config = dict(
    n_head=2,
    activation='swiglu',
    norm='rmsnorm',
    attn_scale=0.177,
    init_std_o=0.051,
    init_std_up=0.051,
    init_std_down=0.051,
    beta2=0.99,
    seq_len=256,
)
Each number is 500 + 40 x the weight over the matrix's rms, rounded and kept within 0 to 999. Layers, rows and columns count from 0. Numbers have three digits each.

# up: layer 2 MLP up, 256x96, rms 0.125, rows 3-48, columns 0-95
# down: layer 2 MLP down (transposed), 256x96, rms 0.125, rows 3-48, columns 0-95
# gate: layer 2 MLP gate, 256x96, rms 0.137, rows 4-49, columns 0-95
up3:501493507466441435444527544519491517464493479549544540460553492533501502453518518461508481493477514502549583470432462528562512593468488449501453464538514515521387539460484470463475497493563572454476420530496553505450463524452540480506519530416451511593584538564544508461501452493475413442
down3:537477498503554577560447484527589434446443574531487540540516490478432518516533528473527537526459542543534526565503521460528496522474488375485564458533490454509541506460539443505436517503479510543511469546581501537513479496510514513503446486486504520448450519433447373554517525519547466492
gate4:501505470489426555505450507554529449451508457452533532465471502514548515494489504461464445471457417510511455541463477444499562543483604501505464514489510473541564505477500477483493518543432458495450498444457545585467527474470534483512498560474510535524509568463452476480474404540532483486
up4:489473487483471497527517484455534532464503535442483529574552530581533534550440487456476531516464407475457429531537489531462521490434524452497534454526550455434561506429494498580468491520541497544492455456559473519500527449513493490506495552483465500514495531490520488494504483505501491458
down4:514440479470540597441558524497479458523477436485490480481554467499472475533550517506475477562451505512448539526532536493541536512420559514501566475559602543494482558372507490503488501522527573500503454531522484508526496523517496485455449497475481526513562519470519597563513522454460482476
gate5:620434500475483482459448486595464490497521480447468546460485486478490497470487462495614497539516446513538506410534521512442524431490554551476561524521433448568463429386546469472424497416509534532520572508568520561496522525505586487514418524505485550504504470484502494461475468534499521524
up5:536490466503499557518471497531524490482529508478509442503476512477466503435472436550493481534513542560450462515567562507453570579456500490563469495505444521497537568460483545489539526506521487472570500481540483394516487516446518457537558391608550531520445522504501484525591505481497483528
down5:499485445503400412522498515491564556537431517562471517471483456489498545522490493497526455539490515558481513506429522516528472510491499486487492430537499560513466516381493513550488489397485466502535569495471466531566502510482477488553553549546519504426494546525524508459517421585514463489
gate6:472506467517494520490510519604508509535537527498509458459525467484590532553517496513451474498563512561429455511525463545437485463607525502560514539535513463490481552497477544499559540591508524485523507525430526520521521512489501557485477468520490528502555562505438525469495438433567549575
up6:505475562514515508481511536484519497502416538555445473492461587480453434544591519509511464476505504460520503573531529498520558514478474562493468510532501569518497442536476463417480534510489512506517536548531514431524517586461473496491500537517597442529465510506517438483557509457466459412
down6:519488504497514496497419570554452535492492480426472391435506572498559466495536513453528487471488481508452528498487489521433461497519518494580510503487520504499459485561485575492491573532542494465493514522516457520515507572484493515452489473480636517476434476541521508522479538510454466513
gate7:453476453471521583487507524522448501539455446539543456495448441471442445521484417554535547500489500531434492478495529445523510529447505568517467524472546483598562511526495519468497473483488493464461496547498471554428542539463531512547517607493551398414454485552460411564498459496505493519
up7:458530502530477486544510590494538510482461477516465481514527449526477492510529558539575598470518510534512544540531516388529565456480491569538431526508454444507587488501538543486460493486524596494481449486550412590496553463563518485494478523510480457469515481507429434475520488503459457544
down7:468553532422469489517556517479492487516475493476493505551470517543499479474513473480499512483488508423652508458513559536502537533464478527512525476434469455501374520521414542531489422510503507482604544482552497496525450474569493452482489535531480539452476507467491473555477483459566526503
gate8:509530424506497476531512479492562506513533486523523566416479503487537509419538535493481469505495519583540528520485568492520526546545442562511452507479456539517583497509504484514473492469483478503501474472526493549505465508559495537490558477468482575459525511589472481524446517580578501491
up8:523452608494584524511582530448463540516515507519492486439468519465452535502431469564456502437470504532478456489541479477537535484499412456508530525446475474499500507475499508534442503597442559491515511544506524479439521530472422427482482533525513506452569521506468511429510518530484511520
down8:486545518447395462516514520601521554521576514501464525496612525546503457461488481487471507544466478457458500481467484484491511504486562549457481541512497503442490490503473523393569514513507470508502421538470515500514459483473503500505484439499416544509467609462525456504444533526498508456
gate9:510469566533498581483488562534481525479559511452500542526515559505506463488513522548505475470554525497509445463432496505580505496476499534539465544539521577565482494486485509486465553500534562569494496507452520465482474474494534456435502432500481503467468537517370463542501456549572455485
up9:494508548428478467421477508498547473526539471497509478488488489530561446467475506478524496460547531514457470499519567554476521519488500527464490495531548498558508452441497463551440557537525526519472524480465567494511431443469493581473530537538515461500555474423482513505497449499471429488
down9:473494551552518530506508548468501539511546494540469553508484557550507504548416462519501517422507521533518416564490522570488504455445478445501472545512538472484547490504533467506533465459567430502524479525530446490458521502481459502503540458472468482497536501527467499530496545472564490436
gate10:557534512486486531592545508506463490525519502567420467453555463441536450555536495515613428540541487516428537499491431503474507568493542572452403474482453369521505497498502543407549536450523475466556541531426492542506480540425498494496507534546487521428472536464473496453450503527490493484
up10:481502495478490554518541473471487472502506492515450512476443506439436521485441526460528511482483458426443507458494541564531518530450369598445456454423515500493440470465578488465475474500512524418469583519552477544488498447483534540452513512544534497498486396530480512431502553495531439478
down10:499459457627485502455485434503532437526534592541521573463511432540526432527497456587515550500490466543522473494495526540456516539447537458539524551542442465509493498401480525494459565456526484433510535490493449531530431490476511469542493497455465537442464496457470476461523554460541524544
gate11:520492460455527499431598506544490558508506453435451507513502495492488500523491504550547550497480453435554490553508518534526555530524508567548443476486423505520495487500522521481481503531556528489494517531498561520492494450474486447554524564521476536450523495465443439490474411546503480520
up11:489470553556492485502485490482489498461460492547574481528552470571565459452565570502484498522510475535506446516397487548426534463532449498439500478458500468507460508502538532495488522519489572565535576492468469551493547528527486517437507476555492531547471504485469541429470458505491518467
down11:517458524489478426481483552544477553460505484574505535486508536461453503490598558521486492495514566507498506509511494480479448482503512492532500491527410595550504429477480468480436462510474546542469474477553493509482418439479500514442476509448446512465543508520580468543535479495526509438
gate12:504451526484512496530529522480580572502549484442407475526535523530513434522410496468562519526567523574551480472413562483499526489529547507530492489549526469550518486455510435529511558511461503570445511474486484547484446513459531485541435593543544485557504439496500465449449517573550475506
up12:455450445485490479487457417493526501529479522465502476555569537537540553488502438540480478496495428559460508512463630528506486572517545438432431589491468543490517413591511555537547501481555481552488572526440501476504527589459521488474553523549510524525448478434475514461551531497496522559
down12:461473503530516501521450530467514477566460557474406501501507461482487447519549577456503494485490558492499420502514576499538545501475547519425499481441535536545504530495513421448587519403481483490472509570427527428465522523489497427473433505507521604567480543520491529504452537568493417570
gate13:445470477466524505474474450514578532463464496553545521493538442459500526506597518520440510501466474486468464454455435522480493551509557499493476465510468480513474423555503539477516478530491498506549517430468495517474512529514473429470493419517506475484484520530537497540497468458519525456
up13:563559453470426549490522495555478481457473514434526521456527558462514525517480525437512470438455456495461576524536469490532486510516475456499534491561518533531517499497517547472505503498578487483498472487460514467488472493464489522591484519495532542479532485524531562492590511566428520480
down13:507523506505523505435518543474514410510463518496548504526404596559485492508562495478447526481532548504444524515539493501507536524551543469520506500445504570528505509534533525536486483534550474492518481439501474511447500493481442519467436490536486474427444520486455470517427470491489540509
gate14:528508565520433521541514554538483555512503463546484499432505474426491524552477518458490514536492474498551561446472476537495484597568496474516465547460475505514525388545489561532521503554479495564489482481550494561410480508486484407477547482533524539502503531498418498461564477542496464511
up14:540477555506503538459537532458438505502518514519578483452541548417461424544506534572431517473542545439551523524551489499457556479457489492428464566525553506457434510525498527526521575510544535463468473540469455516448464557516459477470494479487502543497522474483518498491472450512511526515
down14:454443530398576568477517538461515506503502532526508482504495487506557480522463482454543516521499487509523496514534548523511515491526502523566516507383552482501454534451491511513535541489443478529577458527421546483533540561523499465461513497555513503539521510388548573475547540492487519440
gate15:449484558538533538504385460516460522507532392558409439431498450509479477506529494499549523528487471519452527433445550449541512440520564500534489514486528575479481492444446463442597534509525507508544544467526589514490509541498564488508516528575571456506496449460524451533476468506502464514
up15:499537548536580492485511482460551556452511458428505514510482527514502456506523514580519439465576489506498461460493469501499426448569441527448486456510523501585490489500407476503499529529462470507450428523564464458524537437522569438500578449482489568539485535471505579502543519588469568408
down15:556582455526499465519484490557548462496487471488493494480437521508493511461552477571459527430550509408467480430510461446500439425487515426502478455460541457571586451534463528503502483531423516475459522507499472430529458437556546478572546478491501531502513462510446447545413536441444565527
gate16:500544535505447508562471512454558541509506522499465578497466451550497447442546415438491510519459551487532539484478479493499533494494471516517457494491512526444488526550477594486468505476473435495451491494497493552558505514545410438435533511469570571501473509515509504487494465510503479510
up16:539496569434481467512457501469435464430551494500506481465569513535504488532525503576532524524496400464528513489595461467504494522466474465534437442499495501444519434543518471493557514523530518472482392541506526501533479525511558538487515508446421506514429494469562506461492514544515458462
down16:420493492481507514459510547577428496478455452506516504529501539524622540520509567527503437477554496499450514599588507498522488472502541534531531554474485499578449557465439492523549533434519539490543497443501502487497510486459552482463517460531417481532469529571532475437536513487522538507
gate17:516484434524523505457398557461547496526542505540549484513452438432514468453516505493462500495551532540468492466503467503574512454458566564497423449524521380574459450518484445446487574502527461483462513506462511534419523590488462517512458480504516499556440469436520511496480500447506423550
up17:569431528496440458474569534437583520543517493506529474453431511595494484424512531581546474574497495487500458510481561572436500449506465524458521507600455573541509495487564472512527547535526549570467482451476409537443500507460583482532535531497485529436472488508519486515480480567492519552
down17:502528471553520540501508481555456485509380552445481515446542558513493481490510511503465533506489544405497507473476502467525467476460523513549522572557510540514512466484485500477519336527480502575568427476553481448518563490558458547518532479509491538457592535503500503477570521492478571552
gate18:491530471509511516532526494444466560514580436546478472465484518489520485477443480473501412494570454560462543481513604510461485481503460654513488539470513460478538491505479509475556518512443460492494513440479582578441397474545385407507538515518522541493458503514432555553494502455486497515
up18:528547516494557504482475434471426577509487508401523534511498436522568470533525416510517524496522498505412501447468510440458474462498482464515509458526489499420489441474497482487500489511435549515484526499590481458513506481516496544428525473540481510511454513471502560432485542455615449482
down18:567515464572432501498452526506504516538555533494487484443529544536471498425512581524467560469471477527453455475498457574460439468465465545478439516410455506498516468562526567420541538493561429552523526602504479512474483492490513502485500503428457495523536459555494453479494565515485487453
gate19:470494471495428554460477528509483479498511484465474464529514527463457411445448475519483457527598545507543522511505542469476520505565577545445350480494505456531412501594539441403486545447527491460505565437443538532495469527524521532526461491546581472537598582481549500549529458427544476474
up19:578512504515457476463526512472504537488503433526572499425544506528536591411449547515504535581420539533449536510410539494599489459512521561465458542540461528546506453513489502509530513552499501444531447456484508472503476459456497460465546509493447490498577496456545535501492527543482396430
down19:561585491511547484501486475578503435452535562490553458562469459470506542490437390522476499452468470568480536471495509499488540453498541519532483491486406453533472485483393545475497557392460501505535469444505517470423504474460511515496476509440420465466432574475508523474476508475453494512
gate20:567508489472490521476490497528497463508558530531504439462512530538552522461447453488502510555478459558521397468480510485515460485442539534508531522572498574497470523453470491516457489465522432463536460478483462569433479444451526465549492528579557546467446499504461476486524444616551490495
up20:496452547555549461562502482474483542452538512476488419461482492517585447540507446528545541503478514447459488554481518574440457538578543530506483462530489515406556511439503566571539528592452492529519535481428521511550465521460495569540525541490483502475472512490453540499425445449466527499
down20:487546434482579479457476551489534410520540488471455449514547551478511518506505513499497532439550575495435508476503535438524507510463456533515530530595456452550501494543415532457523399470572549421540535504535492460524495518462509495527573523529524499468551547544426427422466519560461514486
gate21:526499540565500519483475407499454500551499489519493423520488533480533460444544494551507506513532543524445599525466520441477517479582504571514507479558549425547518517550477501449487573492470449493470548522525466501380554463554471471517568564505612487513431545536429520527537417478482426499
up21:488506451521505476513500508523505474479461512554515535468565532419504467493471520434489577465507531498612498604557489516498510443484533548513466504504492584455484553514510492492511544518454539492480567481490496471482475463573501390522490465524478384496517467526568500465469531433461485442
down21:485491538472536520483529499518499480504489448503540506501481493470547527498457349526589516528513447538467474548530545466522471510533456559541517512524427446540438503540507495571476565469506506526534620502515506537473530488550569515455517479479496540527450531535483500521455522574508490460
gate22:532551491444564549475549497531553580463511478564520464448428491510508453475477419485474485484458552521568483556535494516479552427504565577495449472499489539508484488505478477451534520484543456560532515462521466550568542457527442390558481585451529444468509532528471497511469474516529527515
up22:533450487469524530540535488504473513588490566556500450519551524488513523510544523465553555509458461451444560443498569461508463464475516457563486450493410488510475518530563483506493462428477554479451454511472458487514508449460571548517560532481505531488397521465534403472525467415549551564
down22:586521466473485591527581487502468425563441508517564521491557483568519531514498396485478513510546467490442509481496531543497498527441567521500545532518484459482461488611526483508494515447427514449504498514509414452447485537433490524453506560471494540560453477486536553512547511397491511489
gate23:526499484512467553499488542442515522402520495509537534565540526422531487505438482548423451417510539529586504441433609564536515508516443505465470550489574507453447484503512543453478557565539404538574549506403516542464482549501489521495476511482471427478459523499515494512511552503526465550
up23:432541488563496413551468503471533488553493447581546477481520523535450512535513494479462516482504504535467553569573531459470422472543392608489538527497507521476597513591506464465571507523504511473544604534451427503475477508562558551506480531498571536492472539474535503569509483487530545485
down23:501551579407504511508453438471560542543443643491503552495439545475528521496529594490523424544507468501445549438512512529532583500535548474609518465468475496503446508526471543585449534524527491452507489459546488476508534473487474464487530419532532511539510525474451541531519534501546445518
gate24:503537468425443482460480512517479525579549502514506558490479525517454525468461457514499445562523463521455535496470502508475498584506552516540499517491505467505538453484533524471436557480496491494489444464478557487505482550450473572495487479530469509548521555485485482517412532566501455473
up24:558430437481526553516476481500539504404476472476547507487521451514481549488476469501456485499544495498508458519504439480520568524479479553504547553487552464454453492450442547483478477532499513432481501521471455523497529477508511525607519509615522505562553503517450500528514556483574474544
down24:534447534511536474475514411550553504442555472509567548510499454516499448508494374548431521549474505534598529509431486502499477538492532579484492520546521471443492512493473533485502448481476575521503486489541518504527446537486548420514493529539528484537505488475569471485515523494507508535
gate25:462470523426518539447502534482517564432478448500532537503443493522541541507538510475508471487502463493436496530500533485573568559508513500489490518504509471521532490496446479498532539477492459534525427472513539549527518503468532512565488448556460517538526540497487490550488401454464445519
up25:486548618446481537471496468462585539498509521434480539491508545542539522488503486493493548531473495500494463527512566525559530422495455508455425496498510506559530460429509482481449492553521468455526509571559521498518504490485458462505532501546531443452450480503482455490501475554579564520
down25:561506509544551475456511502480569506506494583511522487455461441447512455483528573514463510455450584513531436490554485555530522537499520564512513512456573502477544522492480470498586384488489457550554562531505521509526573502532513537500511458532476430467515505532455438473413514512501555501
gate26:543497516410471538576507493547468536494497474495484508520449495533517519497452456499509448497511469454494499522463469488511477518428598520500489461479522425517514441526467483456494527471529548617471545501487494565489496461472504536471535476447531535487490523488448517549535446517515455418
up26:472554510492514528506530518561411500498490511523556517469529556539567549487505465492388573460486482475485526439515505513520507515533537506551494406464469476521583407555553531455445502484514514463560449473462500471507474446527512428452497477485520402509482499518480513488535586506460484516
down26:455535544406494466516508542448457557522583545484539504468515454512499520470508537500439513469533497438515448463558496538534527493574510471511595415480527465434536431526536493536500674513482504472543476519482538521461558513475473511527494504510557496449518505524539515561550491508519492495
gate27:493532484466489552495498501477512509491542512502477474494477463549527520503540526455476446547506492559504510441511451480471523514462563384516466456517473498468481398479567431503509521471526509496402543509475527607544524553507465495489497545483539489480507511451532516489539467538524484466
up27:489473524572501490492445486506484525528508498448417487425507509532503530530539464520457473492563506481546471538451567487496497539519472505504520457440534511444457491587442517527446482552512566561529533477523558436472518441541553451515528595517479554479510500548568449518494413455496509510
down27:534455461427501509481491470479518486541519493480426513551515543502448475472510582473501489533516515430554497486517518477551492550461477503518533473559503487467528437456526449452539604528500520512553455450450562469465536537476484518532494466495636508546495505451453438503494527535498560470
gate28:464564521476467461360458531494542514428495480537490450500451578496509478583589485461492484503505532507507469459508536431504492502454472465509436520474493495551500515546478493423498529500497540464511532469482512446504513588511536479490425472521565460458556521440456505488535525508602563472
up28:477490484498448527486536564562484478505474511499518576451502545506472517448482505441450527401522524554510506544528452440511521517426480490487521554523531540525567444545497432488412466467520495473518446487441459498573487565556459484575509509508447520471520485574502529563511479471433480573
down28:502428443544481453475483501464514530604478510538470450524523561483406522470557471429506446492593489533512444477509476475548518413490528435564504530490441476489469439433499535515468493501509504510522492502562480514517516460501449513475532449471512515499479475487374428486494499499504502565
gate29:528439483523487514478470523492469521498550521411477514464549544453536415548530483468501533497485504500471438499504510476503599515493501566462512505509470559452517511451509472539446475544498509536522476463491504502540426488507487529561488569450448497519543450557501527502514473529488481468
up29:393398580471478504526483513543539537523487500506503510510522484532550540483500505430523485443455458502443460495534554482468481490512460491456490571487469517458523507508501488514477535489489537499436504447502539497482489507539555475459467484512508440458571517546497497482481498409433505495
down29:497517521447486519541507432462514492464512534448484523534536524521526518546473526518531503530446545478483577451482535476513461543484531504540439443498480549531506520503435554492497432487478546487451531525471513487517482516509505514430429444533512551505521483491518573454442469450576479524
gate30:522475465496440475581573479533540535564530482506498515508520476494582496485542517462486515484428469527532512514501441459496574481517469524510524449502495458531479490522507505461505500539497531516492530485373472600567513548476482537515493506508479506505466460520519483518438413452481435489
up30:524566424491506451533477480512493470488475501503502538500579504501505462564511503490504564483491537449421499535499471452491498435560487491539515491505549566419482466528581513487523493502572556429499497520509501439500483488512498514500505519465509468520493430469500490496439496461432529377
down30:446517499492476474469502533452519489552529518495462508386510515504503493531495507558466513477505495449463518527539473545532542527482470482456531506456473517487497467533577404468486599456560428477497475479527514475488474455469458447487529513606529534478485487478542502496529478458491563452
gate31:475533556417430517549417492536495497458506499542444457418437559552422513524486433434471522404534496559542540396480434536490545514462413521510414530481487542460567488512486563479486526425488533497488522497427481603525510502487541488495468459545544522494505442526515487534503480536482438447
up31:586490492443555450465578434454475505564533447503468572546521544547547544561510556471513569561488453508533540513554476464481441539467554484458487456549453500551527457482525404545539474525526528542480517539506564466440524467550530530490404523462535526455555516493464434522469492490472542499
down31:521512555502509447538468575461467429513499507509468497463582478484431511535482476519494503480543514436467538486545524437529478487420537573469512473586431586515596445557470504574599409450476563462460537476523466500433541490449438500508482428487496483444510477455546514440504529542510530555
gate32:467447533445504583551458540405456519537579461506500526514458522470435467498522531536539524481512536454443556534528501483459548573556555582554474515553500542485530460428467568494521560586499486482554477578488505485459465472567565540546478457536593492445500481585504482537471489475533475527
up32:406502525529508434479480583552510484560536530502494544495472497531515458549497543575510547510484583469424473429403537412511491549536510535485515516525509588530524454547525460510455429427468504535431512457524599465406526422488491425523581489486466451470473537477566498539552493514527523534
down32:545574501490521521453448555552397587446403451489499539492414559462592507539492549518519561492547502481468476427472528500495454472532406428520475507588504419428446490504537446465529507497546470511423515501516482509515503498487513490466547548526481491524549502409523516496452550517430471556
gate33:564484451460522475522485519522489448506511519537485533516528510473463549519531484487431529474514611486520464562499517519472556454581488516434500519450529505480495503546576523452488458475553448537494530480516479543469525553446485511563493504499550527454495496516505476556485554472464546525
up33:566519583439480541460491487500483476489449482576409526481483559458529483535518483500520460538481478460408535490517551445482448465528483508465464519471485495481439527533440457511442519459459467502501533542479467501566506486456436511501487456456471528496467543512502402522549560505509506568
down33:510525497477466531554497488533516463481481520447464449540480501500434468460467527457510546515460431524545462494494486590460483547517489493487469576475527517423520478445546586444494453536528456512512509436562487546545544501509495513497480477413494515502557459428487561481508520435505527564
gate34:477481466490518479586405459487512532536536491486446484488543444551511527473483502500472502489487479474501485509444497506489471416573556518447534439521509514543496455559569528427479449482481501460473541573495504508527483506529501449539545449592517491491419442530527524563509490469499523476
up34:493529517437523472505447502495561540543511457427475583492551610531482521565518474485552492519586499525477516429490535521495466484523429489480512493486495535460469463567526499402532484468530520502491490470482560429495534553566471498514503512502475479448410531490463527484488586442472490475
down34:546440495455486556537560541485414547429501510500542452503515452414474476469536494491479581551526496576520488534534479461462518554485477455505464562400468474490497525438521545533539427494520466465472485530461489520506519531526507506467474524491481415553471435518514448475498441451532507457
gate35:491480491436489472526432465541546430490526543558485563442480536415510514500474562510505527450496439440501524480565439471497499481492539553486498522509482570536493466499518470473495558465527511444514554502405511519506503635499478491492468512475457486500489535501462486430500456476416544514
up35:478500515498452493469474442544570468552506517453527544478513486568535468484525459502446546539536515622440472476428520516496471481561526417501471460494476474435528508501487488409555462516533487522512426536511594525519466524504466543494556530542463582479515513454508547514552521489492544497
down35:440516481445513479447498586455457514502573470509575517526533492529411454580547467555473488428574480462476558535568515543538513488480510406471526491519500499538493490470481400583465516569524502512533547490404498490519485520515487531457463494505473481472466538535492501532472423468433483491
gate36:546500515478447420499453551486479589460535468498525494497562545448450480464516473519501511491520499482533545491468429467484522445549558473538477466492474526549465465460536510488476459468526462508505466413422549536542496535495538434512504510564435577486509525447501527558472539610462512437
up36:492494446558525510501453484564482468532500489500514579579443577529434459408511494473518526462465497485470530473541506561493476524469553554462512512460419485497499477538509500453539525541480521505508530533499564485468544486464547452481484458459496499486488572467463452479517500563540568531
down36:484470502510557447472542488482528517490512481501475480505504432516489477494520560491570515539434505495490517473470444489480562461484511500528538470573481593502552459544495523432430465464552474478471569503434487468512427519475486547554529558568529424529475536482535524536444505492519485492
gate37:457489498491500508534506499534478589503544504490448504468384554459488458585571471501485518532450525500546416480480451505519502461570506555487506469510478499530429423463540498474558508565453501432509504487495501448482406469464464515559508514472496436484474505464466488442536447477534435449
up37:514547500516475481595527565527477556530507465492487507445481585468487466480453530432498481524443509496545526501617554552469513527516480473571461453553558453492538477534479473476517504481530444498557527476486537487491486451536463484493559423474589523477519502559481493502472573455558543569
down37:549451484434483428543539523523494522485486445503522523466524464449484406462454502541541522379536527431496552559527487518451489500466524482537534496502488469503538514445484491454508487446582510503510533433520506457427563436535459564473503435474497531546524550503548487545465495478497458582
gate38:634445521434460567516529518483559477470549478467521524593489515487467469516485481523515453543486546495558524565484507477522612496533524464478409462533523480524502612421500505488491515497480485487520471524478526593482492461488539482508474527449546470409510467412478477528463552545467463518
up38:505523507485541507501505512467463468476526503547566430512445502616543507507509516418454493509529463480537458506543515502487469506547493521511480493498494484478526481532439508483495498443518441551548492509519452538519493509527474452495526551488545488446471498532479581621552426555509535460
down38:441470531507493501508482550500491477496573466494509530539542502538616533454524547476561522462539506531479520564550502591521475500480524506512517479518467450555454500449489543567541552505470526547495462481537439577500498479497524490411505500522541489464535457489517460485482469522471465430
gate39:507551502551433500476427496542552525541486521497512594503503480507463481561582514590507537515560491495493452571411477460602532518508521504495461516522541462509510491502468476536513488508459523453430527560459492554444516570527506511503480455462611485459493485568495456503482507448552506463
up39:512447606524531489480497393503485446478517508486437419492496454548515500503564479541467466528475455594477477459434546456551455493533544509500522512540426460507468532481392491541564479487511499466504471485496480495508434514503536431517550545509546520453454467499485461486505476470433529592
down39:495472557471498463447448478474496539464519472473476548440526415555451544528509536514481486512521473493575453447498547523626435525553590522436464462504499535530535391480436543498507523456555573472467529518439524469527450495487510474502483574445531452440515498489478469474473532499453554486
gate40:578460498501547551539462448552538492585508489511501546516471546537528497518553487565483488537465547521428482508555485467562476513519474498578550474524456526473530473438489485412572551537483459502446497437548479494434528458453500497480530495471537539493436559466541526442446491458547503468
up40:508498448531468455467442576453500545498508496497564468481519461510507413433493468523470480511503514412490457565494533584535538473475501456452507438498554436510506505627486527466484501517505482462518517491555510543514501429542551467526536479532555478496491555502477534556504510438415501550
down40:463523508538479472576492572549459473456486570493491530492509502493437456504490462478504487436492548509509475501464463479547489504468475494501473545460529509512536430392547520427451471488435506474531530435504477483519507488560446493521465569531426553422526464513572570492461437509510492564
gate41:479538444478389452450501456553447567576507502474528485511462430498491532477537456514477515489497510526542467536481526475539464477562496477514422501526542506532501503454524496503577523588514517517502559503509537506472495504470521486495581515519560535520457406519486542556514479488500497508
up41:527498460505519402546524472508531528505499484443526454527535484569496506543538458487513476479505573512499460449407556537499452442554498482508498459500598460514464532510491515481513464523518488516378530489524461559507502470473538504582514531504503571464441522549505531547513517500508403462
down41:485485570526563528552496490516503551534495472516467535544468511483523476473468545479498490474481582431521557453462518532533556516496500536495464485486513455501527573527563498458494441531540520491454485485478453500573493490531453505509420467468540529525610490547490485516448505428538477540
gate42:511426517424486537513509463486541559498551451530595457564525480478551528519579535531496531500465554466553470533441508419512578478474527546488478493498438523494531474506562544485464459471511518471496493430431522476453501547491516530504500533500476469446492489409505513575446522505505534516
up42:484501490456488500496494526407461559449530419546495501506447481507500503526492495459572498449523501466464513514532476497436482439473494556482451525567504559472467454504489477497424543423510496521544512435464554458516522513484572525496480543412540464527474543496467525542569449461506439514
down42:459490547520420500539518489433431466481472531538531498498500497483488447488487441492486531494529525468505461585517477590490460452548508428480453466487569468461521529553468445483477454451497475512535502480484444520496498602491540479415474486505463524491498526479509497479541541432466575523
gate43:563486505480484534493509471511431518510493538556493473502445440451441484484476457557506489466485513489457519493531453510494544543506499553505460546466459436484536541579487536524449469497469456530549483439492461494508477556479577477533401484484523481551484545508463448574522553478501459489
up43:501531488500487480544537488519514429456556517452497545473574486484529567625543533471482498480560490497525525471502521462442550536495445493476455545517459474468554481527541506508483468513488486524503501572521454566501454462428549569535525530586471518495522411479473540489533520507449524502
down43:493506547468488513440480549601537520428508471453425469511467542525553534448566563494530538441518465561543502489529520566500494506442538441500528448570518490526502526466453476497463574455507482482441546525515483459498530494530487465431539505528502522500535544492543529482509508550559519524
gate44:490504459520521505505472500519515464492545516444521455512598474540581457485524535471522493500521469474511417549451471587519507522555447599478476500485477545497500489565549467443505503525473529582443534533508531527451468515492536478559452497560514472496511525534485515536514521463469457501
up44:494513554476561528482556548515474545501405484466460491494501518489431488598525484515508547467570539491541429451509505500469497509470623479441498460497492493561489478468507500548538491469477494494517489500523546497479477515469517449483461449492585507507528492524469552506530457497535529492
down44:514422426510462477535536575475540467541481501469472519489454525503510518500529551437503508538481465544400479537539494509430450543540474524465490539487518518541520545562509505478504534508552468472435546550516488547502506549461519491523498515514560469517501500442558496546524495495534391478
gate45:493537462446498527504521457506512592532548501481540563510453462476473461490517488463451547495510476522547521479460454508565549474477580513491479486495526491483447432517450555474581508539552498526569516502530485570506410432489455480479459472480518533520479444471488467483491432511506410483
up45:563505559581551505483510547449438477461509509463497532471561503480557501539568447511521546535489505508460542511515495555505499442542525557499492569472548485466526520568573509525473432488521538438524565456514531568524506516509453562478504488476444502437476541505507455485494501447533472571
down45:461461477561507526442516459411480481524504479464436554532534448533506567546488440480536514546569492466508528517527515496497524511464508561559536530522482457518523574484537488511566577471494468511516554479457530489434410501424494483513434487502458472530478489484481473495486453494519508538
gate46:459472413461373577445433487482579551487513370612469551481505496454528544553503524476492455542472474507445485471485486470487485501528450489555529521490470509507418470500492436439517515521431561442453569533530548492479474497530508493524467479489489496422505542469535470511508466507515478550
up46:440495474533557642416547565551463492511506455502517613525478516418552514579491554527516532423509564499465484486457480461539551588483512494466484438499506513512509454450540461494532444539439501482487471548445453377527426504580515495521479582519563447439523536476450495509547495485469507468
down46:488511473519478380470482587454541494475411495516474588466433554484543490557488540578496533461477488510517471540521477504456470535486527447538511489409473481573458516543542539559485547495490527529456465510486455442570430454492445475561599461535468400477542528472560511615491470527519517476
gate47:507436464423536537521511523495520503504472522441511459554530489517533547461546516426495463444531477510431509449531449509562503526532482492480473497496492553522507520505483421504480504501407504527497522510521492528483462541488483453512430408454472552476536583431530498549449499579479477456
up47:554494493533441464474545597483477527558480523507571444506507548557537485512552510493476547525441451484525481528597510436516475491458463486503524494559483523536430616521543471479536548496496525457524495446428430515490499518515437522572484458451549500494514497461523528512532471503496518550
down47:463458583529481572520509538442525503508439430510491490531579432491552462500462502418533530548556534539502453492509451551568461442551470495488450500451506475464495533474608519504466512492475555527498430563503441521502444532490544463512476484485519510492527510483477516524562560533455508479
gate48:482529439528469508547479476504453479484477466583477519499480468425525473536492517494451517508513514468456453515509497444520479558542528503556558496470463549526478493516543459423459503484511460457529523472442489549530469442477447464511497528540561472443463511476501503577520421403507487482
up48:559496505503518510592511456511394529470443501516492433442511471521511550452427478527507469531530462438460544529513514454454456549430472545481495487517480446496588538499484521470438455555493451490551507531508506467529497470470482517526503460489577451432474467557530528467584537493490459512
down48:490557526465509508477531501422521515510472441443512469549508556576468467465522540417420454463475461512482533447529502478527514441542459537519459463466536501408526503496444509520541499533526454516532526584501459471549462545515407464542513495475478446461532475548552519494440498499526511596
gate49:544480452515410538501517522527535531504519476505502521527494492468441492531379516494475459483471469536538564445441500516530486573473492484451486494469480490504517414532487545474521540490398461519540481457518549499486540538510560515518547473554503540472434576538453515420472583477448478463